config.toml
n_layer = 10
vocab_size = 8192
attn_scale = 0.125
init_std_up = 0.0442
optimizer = "muon_variant"
beta1 = 0.93
decay_shape = "linear"
Each number is 500 + 25 x the weight over its row's rms, rounded and kept within 0 to 999. Layers, rows and columns count from 0. Numbers have three digits each. The size before them is the row's rms in percent of the matrix's.

# layer 6 MLP up, 512x128, rms 0.321, rows 130-155, columns 0-127
094:497530521489550516467526492477517472508496497449510483485507494494468500539516503455470466496498481544502527517520493502501518523469532464487484524502498463496456448526533537517498504490481493512460480514532484499452516505455528551492471475493462472480506489473535513523516488460492524503478514459540501545455494528543517509520490480520503510479480480477480553528473509507526538518517
095:486511519491499509492468485481496495497515497482535491482513465527484417493499526511534522439509523531465459502521512507517481496444501513488467498550508490473490499452499489482494517521495476513483498550516468454540523522498461563486520508505467513496517516486569484499517481503487504474452525514544522512518505509544497498499464524487524458512494496450492509511503516526483528474485
097:516479496486464466538503541478514507510486523493510487499445476503506479500497507505503530455475465481518508498547514480436508507448519528416459541540512495455533508518485482496562509439501495508489524509497488508500495498496540541526519554486499516518507521506496490525490533482486496467485494511538499539471500480491493501511509467479480561491470508480475497511500489508474494511497
101:474466517477511505515481512495504483508497509494463526495472496474508501468497525510489542497526490538523506494564531447465471519437508506536513498479485496457491485518543530474466483526468490510493496436518502538527522506499537515495561517477517489472524495493480481462490478479487482523532483535520471513509489522532547517511523453508490497496461505470545549492476518511500480488473
108:523502515515507481482441551466499520458516558496473514539509487543512478488504498499473529501501496451510489519482480518530470508474508480473504480525487554498534474487521482527468490459497486495515512546526532511501478478482505525455528518501495499486511516506476471479502530418527508486520434511527492513504549545498481513520513509475496511469540500500498482518511523462495467507475
086:523543493486518505509508481525531504484485524498464447506472514479502499478488540490484460542487435511519494481463508489482500496517482527479471513487518488464508507500520460480521497462499478527506528541506518475514471512502521548498519487542558509526500470512537516510514484490509478528506478464514494510495442515505542519521506517521505516465511486444489535431522521475464514518449
094:523486522566429528472484535517487509481537510520504518516521495514505548500552498511499469520491453519535486495499490513529480538527547513464465507486528507471478499524528484491499508475525462536526482491475492485490509467502511489516522497515551475469522487490494506493498474534517470490527524491496481496495484493495455456520508503483513529493516424503466464492477451483483525483538
088:475477497462517524497464452503487503497529492494484498506523531515476510503512461498505495469442473550508502454499510470510515461501461457489461522486475502511477538573467543516470494482490524510503503544526554512481490491524482502446511508484516541526513496509545536540504475521489501492539484529492499523502449491533468488509485520486476495498468515512537498545483509473522496497486
106:488489463521542466479470496509534483528515560547526524494473484507498493540470474518488499487502505514519519493485509504498507477531484492547515498481505507509493499495501522543529491506472511504487479516536512489500495482476462509509509520490501501558506561464463490464524492519554550486478510498521522499468521503452471482479442515508525485519536484518493475460493441483438479511536
098:494494562490458512501530519474488488491484523544529500512444506477512518487489477484506534474484512461504491447530503466494503450491461505468507509519488520531486502501504481495511486520456489517515538515502513581520502493486514474466545535493498491493487508499475442472493490519474531484474464491514494501518480536480513502535520505493490534552515514494521477490521575519463510497531
087:502518485504446498476512527512520497445516485479525485520538456459469490500455507501509511492487455522501492521464484510440514507584446505521483516480512483538532479477470492539537478469504495492501478507506498495543505537505520507549492497491500506514521503526516516485492487496486496510505500507468479520535520503497511451511480503544461474460486490534455534528509520485494540468471
115:521517509485519475521490509521480471506460484521490494443481505552490508506529490476476483479501517508502508540504495504483466498465485525454454492459478485477498482530497428562506547477520467503489480484509491493526508484520540513519495477477487526451523493489503552481483527497511501502517518495520459525523496523506527471496508489575505508504535474517494498492497537483480571499467
100:500494497478501491517522466495512449485483525473555488547476492467481491520509517452480534462503502526518482537496534534561491533473493508506449474515481485471505462508471481466513549468518531522465507525486503482489485526527476551505482484525534521523502529509453493491521477497534478493466510478499533508470500515478523527495500537504500502501461534463527502545476500462514521479515
110:469520534534487511520510505509493459468522465502503495498538502466536492488535473489491488529505503503556482515530504497496512502460471490492503541515496467471478467505500514505470476508473507501506457448457504458539496540523521540503508509492512484504525541529515530447524486479448492465499501527518515482461534479515535518495484500477549482511461519443505523483493534507454511483539
096:515507527518515500501504521456512475499463483467486506549516499451494517515493484481481515456496494457493485474491538504511553479521484525507477490531523495487502491503512458543528502536482470505498446547471503510512531493520485492519501462530524472533501512500462528446523481518551544474496471517460526538455520548541481502485474502473507518466527506513489519518502477532472531480503
101:515479517500512541477506497511485512507494511519490491503499490544462508507476465492510504488476498480483503497482510535560530477460480532519482517470448560517504537484479466568495530485499482523513520524515532534462504502472493481466487445477506463495523526515511497505488484485508477529524493503483514503488436521537508463512476499524430498457561503492493504537474509531486480498494
092:515541465489464536523464526466516518458540492498538513493525488505491491499507514461490482469510521511504472507506468520507497532519465521506521512500458472543468516501520513450484490516448501496487513497495489484535484484540531489461552521508507536492525500428486535543484484514521477516524483521464467473527516454480493527519494498456499500503506491536466486492518526519466497551479
103:491435530529428525501539480494492500496484535520467513492519529507484492487485459484529502527534495494492473494502514496498495500454492537432473471491539506542499524479510490538497485484523524525511507503536517508447449526517497496487490542483482479489440532495501521507536525482492479467530548513518465501550495486498503470472518505504512508459521498521496526508509476504533507462485
096:458546509497493503537524494511527498469489438542564518482484504474495544483507503523466531500501485472515506561488518514473479517489504467509486497509491518494468537492482512511479507487522511475494523495537434533502462483519513508523515508477563520483519466496497459490474531490504575471505497507504499511554514475458491475496460515484498504485517494527515496494466488524470532518477
102:492451548485551458475521507508527470525465491473468517517514503526543534475500530517493435543514522489488473515503520533498480494465502514512491496504463497498462485512511451530528499506477474507493507530488529496516501476483471503522470461505480465469503512520508538493526508497500567507501505514486520530487502473538529487478503515487455455466524464538537510507503523470495522503553
095:526472486502509484526482476525533476478495492510534519510484497496468481518455572517512482516497506507532489488518536529515499463479520490483476508482522538450498443490527475524483479489541532436492463492540501470514469522485525502534533493492491496549524480529531495502493491506472497504474453495524511547488478497477517483481502518534437516503487491508533438517500539501489498469496
096:461499449477487497513502536508479449464450565499501448485550471499481514488533554508525468492523481471489500537495530531544478508473541533489478495501500514545478485513462440476524524533491508513482494472495512517472497488492504491475551484526506485521486488500491499505498512491549509502491518504530528485442507499465472491492491479558497514492498518490498501483506518521532497535492
108:486485511504502465520507532521503440521509523528492514500480481543475492500495476530506526523517520524523482486499549474535478476459508469487490506486491561471466512507501525557503482494522506492510481504482502526472485515531493470511452474517478451499500535462467494502537502492489513534512503485529564541521466464457467489495474503468533464514535483507465487516498520531461538501518
102:526495515522513503542494519514456533475477490501499496508514532477502447483475524485459466523525489522472501504492514533508503483509507494531498541510522555493501508521472477490482508503482517518488513476470511520494482515511504534465488529488466453530505492495502511493490521460538503448545443530520474494531483528510446445552500500506470478484534465522532522470522506473513486487565
095:489517471484507500475484541534505495495495512486447448546530474508528471528526465489494525479529468519484489498478502469480501516529487517503534558519492481513530469497495533527526498500509532555489523537550508484518521528482495468454490481495556490461519489504517490489486496459518524522475520463502469500484499493497493558533461478479476471473513487455474510493468507496484502525545
099:525551459432523510511449457462520517522491460511501510517491489499503504514510481494487490517506488523521510462536519529521541488476510486498528501525532462511506484476534485499503511490498490522539509470504472468487498508533477505490475474455489482470530456496494482489542501525523525499546472469503457461520493508523537510464512471525474517533501484528421518476516477533506531501506
# layer 6 MLP down (transposed), 512x128, rms 0.162, rows 130-154, columns 0-127
097:457521496505514564484497471514488491530505471475513482500482482495491513513503479491514475509513503481498522500507513507522530464501469485478518511505514517523493451500536495552483541497530538509463476476472508501538498503518535516518439447505486547470469536506540461496441521473479502496554487455505524520495503506487511516539512505503492459460518506512515449519530472492449530502483
089:513555492481482523529517540501512498501515515481545463515474540535480471499493530495504481484508535497545514455510502469469529508515566463501497488472484490494512526491574491487537498465473507494478501458542477498491521523442481522490507485516502529497512482523525466531471495472478527516484521505457530545482477469526464489480494484499491463512513504492467528534508473498459480491510
098:454475523512479467514514511472517518497515516479516479483493432498470476522481522499521542496443497528488545530519513542486488514469501550502506516497522504493516537523500479516513518549525506497448514507494499504490460496464518518471518528522466534459453489488490487484460527484518509494529504535488474543495456483447544478494494512500503491505529547466474518478474509481478512543503
095:488478483518492469508525499533522517483485522472514499531492522484540461541540514510457499493499507515496529525476460495493467513490525500505522523498483486534525485464530433477492456473516508455557475481511504536486532483505518482486501467501503504500509511468463479485491486498494479498542534485489481587499493482488533504461481553508461483530525496499531523548507464475475486520509
111:543480492487490521477457546493517474491502485468477531549494490515499493486511464509469523501478474416462514502496514530522473497481514501481510474514534487505502476495528506527470483532490537537495475502530530470532514514469498525517509501467487495493531528442510486540511525507521458509521491489486474551518482501507522477474445524547509507502518532499466498509516498469486544441502
092:504483489520497498509519499561508503482493479524503509508475466526494471550530528480505539546484471491503465477438543536499467535498489544484483501500503514482466479484541458504502547500480497512481493481494535485512492495502524514510466513543522540474472530498505473491513487496540530498503534463521525434534529478484490513519493519476529485442485488484485467501489522469511497515444
097:520519487480496492510489508440541501494462440437463482515483529504485481513507518540499508527492488524485495480523506522482503481517506493509536478438508504509502551527521527447513493502507464496484463487485500522455488504535490536492542459452523489500471513511483515523520481483484496467511487513487507518522518460555515520488554487514525496549481545497515502502524478492453479525517
100:535465478472508500477467506474500526537537529566510500516512501509519465454503474478473528522506509490512484511508461479439536486483528483520524509498537518506508481504499492438494507480476497501447499526514504529508459467484486511504496446532480498512461499538493522503477498538499491512479501479483541488505497488480554502519523492519513481520472465505457447517535541536545502508513
107:538490463478533501515500509536502494518516486449514484540443526509503484498466509509527502485476458489470525510479512488531475462493495487512437494505516532454504519483550497543478501490510512387499540524494483503511511522496499514518476519513503496531499499489467509498532490487512488456500509474528546509502462445484511523506529523507499497558535491495501481512509509501476499521488
098:487498503496482522488464513540517526494484539500511482534531491544526500481478514483508488508499462530550572504488470560519524473520486480468511532469520518511510514492514459462490513488511536496475523486479470504454527522467535497534498445510508452490478521493484516482495496532463490513506499543487482488470469497501479508485514491455475539507500465535520515497444507529461482530506
082:432481483509503459488531499531512456558522514518472530462463445518496488517478528512478482487521513527494513483480507498527515518499490492515502500511512499448460515486505538540458485529499481405505492500545511492485486440498479488490501484524509513526505500477525508474539519492498541470467503546492510505512484468525537528519526504502508478518503529503485486470495515487537527494500
123:516463474511507501488501469506542487487517523528537533497470500501527511480510484446475496539457452561474462504542506501464485500453494509503522496487504512543514516521487472536522508500480510536473485503503482452540480463464534501508504509476518532493485474532504483484504502503462550514485520498499455511508475515486549500475526513527493492464514479505496488523539508500551508435474
103:523512522473481516462547487519476492476468475515558511499528509505482517506505488508541514486487521490487493512474546457488531483499564464486470514489516511486505502497532510535448504556497496516500503481504493500519505535534500465443521523507502508494499505473468495512473486522526470460491509448542490505512515492488496485559550486484504543458507549472514470495461474491490492472465
108:482486460495463484464504518520499511481516489477503504459573555529472488504511497495494514495513528507538502485519515467510469470502504440503474504556507455488504492532534486499495514521507527504507459525495499515515501516486457492467524513453480465472493538469538519474530489500526487467505552511510504531532490496460515478486490520481507481532522494518520471515451475560500511534468
099:497499425482485524528497482492504480487488515485481523503496515494549504519484488502544497549505501489480510500499501493480501479534523478508474506509506543477489462519442544515523492488490496430488448510503461465480505505532519503504526486519543489471536496473439540512515504518534474503514482495548521417511498530490534515478498486520528484537497540520484490507471515500507511476490
103:542511454473501497457491541509470455512505489519487507492496505485505526495490494494477516497504478492466481517561509490449501517488517501461490531503495497522464484505499461503532491547506508463469535476495524514561535480503488519531532482527512514472506486454580522476490538469470516483544513491501501529491510493476527483480476479540540499530461516494532463498470521498472519489474
086:492453492515460511482497461514520527543469501516526525481485492500517505464500519535510483493458550460496496540511481491480518481521528487527524476488528509543438476498519570449500551506524524504499475469459506515540493453486504510482476491502519536469469509455473514508492495478502504530532489493521499480486474521517513509494525533499461539547482497513510494482506523492448502478487
097:497558521501545483464505508471452480484497515518504482477475480553513516502528441481463542482481536474498528537506519541481492512470546502519502483529497491500504464489514475475499493514471545457536482486500528503526481526531517512509463501466536519511471480501495441488494528531511499478509526499498457545497454533471511476490501492536496526512500516504477500457537521494471498477481
097:520500463505494520477496509504493497508492519482502474531477498492496485509523502552480527509489497502516491505509479515505503506509437507477524514504536505500502507524455498529493520456461478405483490493472539508502499461512489529494518484501476466525526498522519517486462511546498455491546500443500465502525566477481521563462494496496505539462524509474462496513525536525493496505527
099:495500527494527527495514514470475525490463516505487478494524476503440534514475507472531509505507449493495488481500488520463486498490479464502514505521552497537472460541493537548497519492535494458481474531464506479542487548452487514495528502551475487506442516494511538503496498485519496475496469480501502494505486515499530548481512508518542522537491500502445485443456505489530506520517
093:510504514526515479509559547512512524508496482469466514497522491477496517485483513511506498464495478506476513492479464493502509497472495512529518459492478500502493548472474517467519540522510516418502508482502522466496492551498450506457442524514475508482531465504504504484497517523511511519499522497528521489507484539515509527585461463507469488509450526496514528465469503506464527494516
105:487498494496464502490562506511465489440488498491497468506545538502481481509494555536515511512506518465498454528514466485515532529492484525503495503494491486453476460531474525496501505537485500527523484498512528489532460489437536481483501511463475457518523503488455494515519512489525500488460498497533507471482517468528487498456541493476524503508506531512518545498488514515551464508547
095:503489482507504539479482503502502475458481518523495551527469522513472531512504514494538513484522488526516463488460535501543504512525504540519492476475511505494437479495485555503543520459484520374514514519511510483516485493524486510535473493496494521493481486493511530513489474497491491490501501510488443511528496489471493513514512502487510452526489524547504502491529470461474491511497
113:480487469497488481493559504488488470497515496505499438488503523478465476490513496549446506492494522525482488470525498496500513493530473520490525554438486508508543462546444511502487517498524594477465492459539511523552503541524501497495494469504471487501514504503496510525506511468496506497525517529499527444497495482494524483488497482529493494504476537504476499507521526473507498472505
097:552452520455518486462513480528459492513459514514486470492515478488488487553517536502447538477508507471522506502520544490458460492516500513497513481506450510540509509525501492510460556478515546500519525494502503526497472523469515525526481490478543506484531486494485472495492484472506459488460482495523529479486465502512502552504470528470520500485501525506492506465556525481519527487505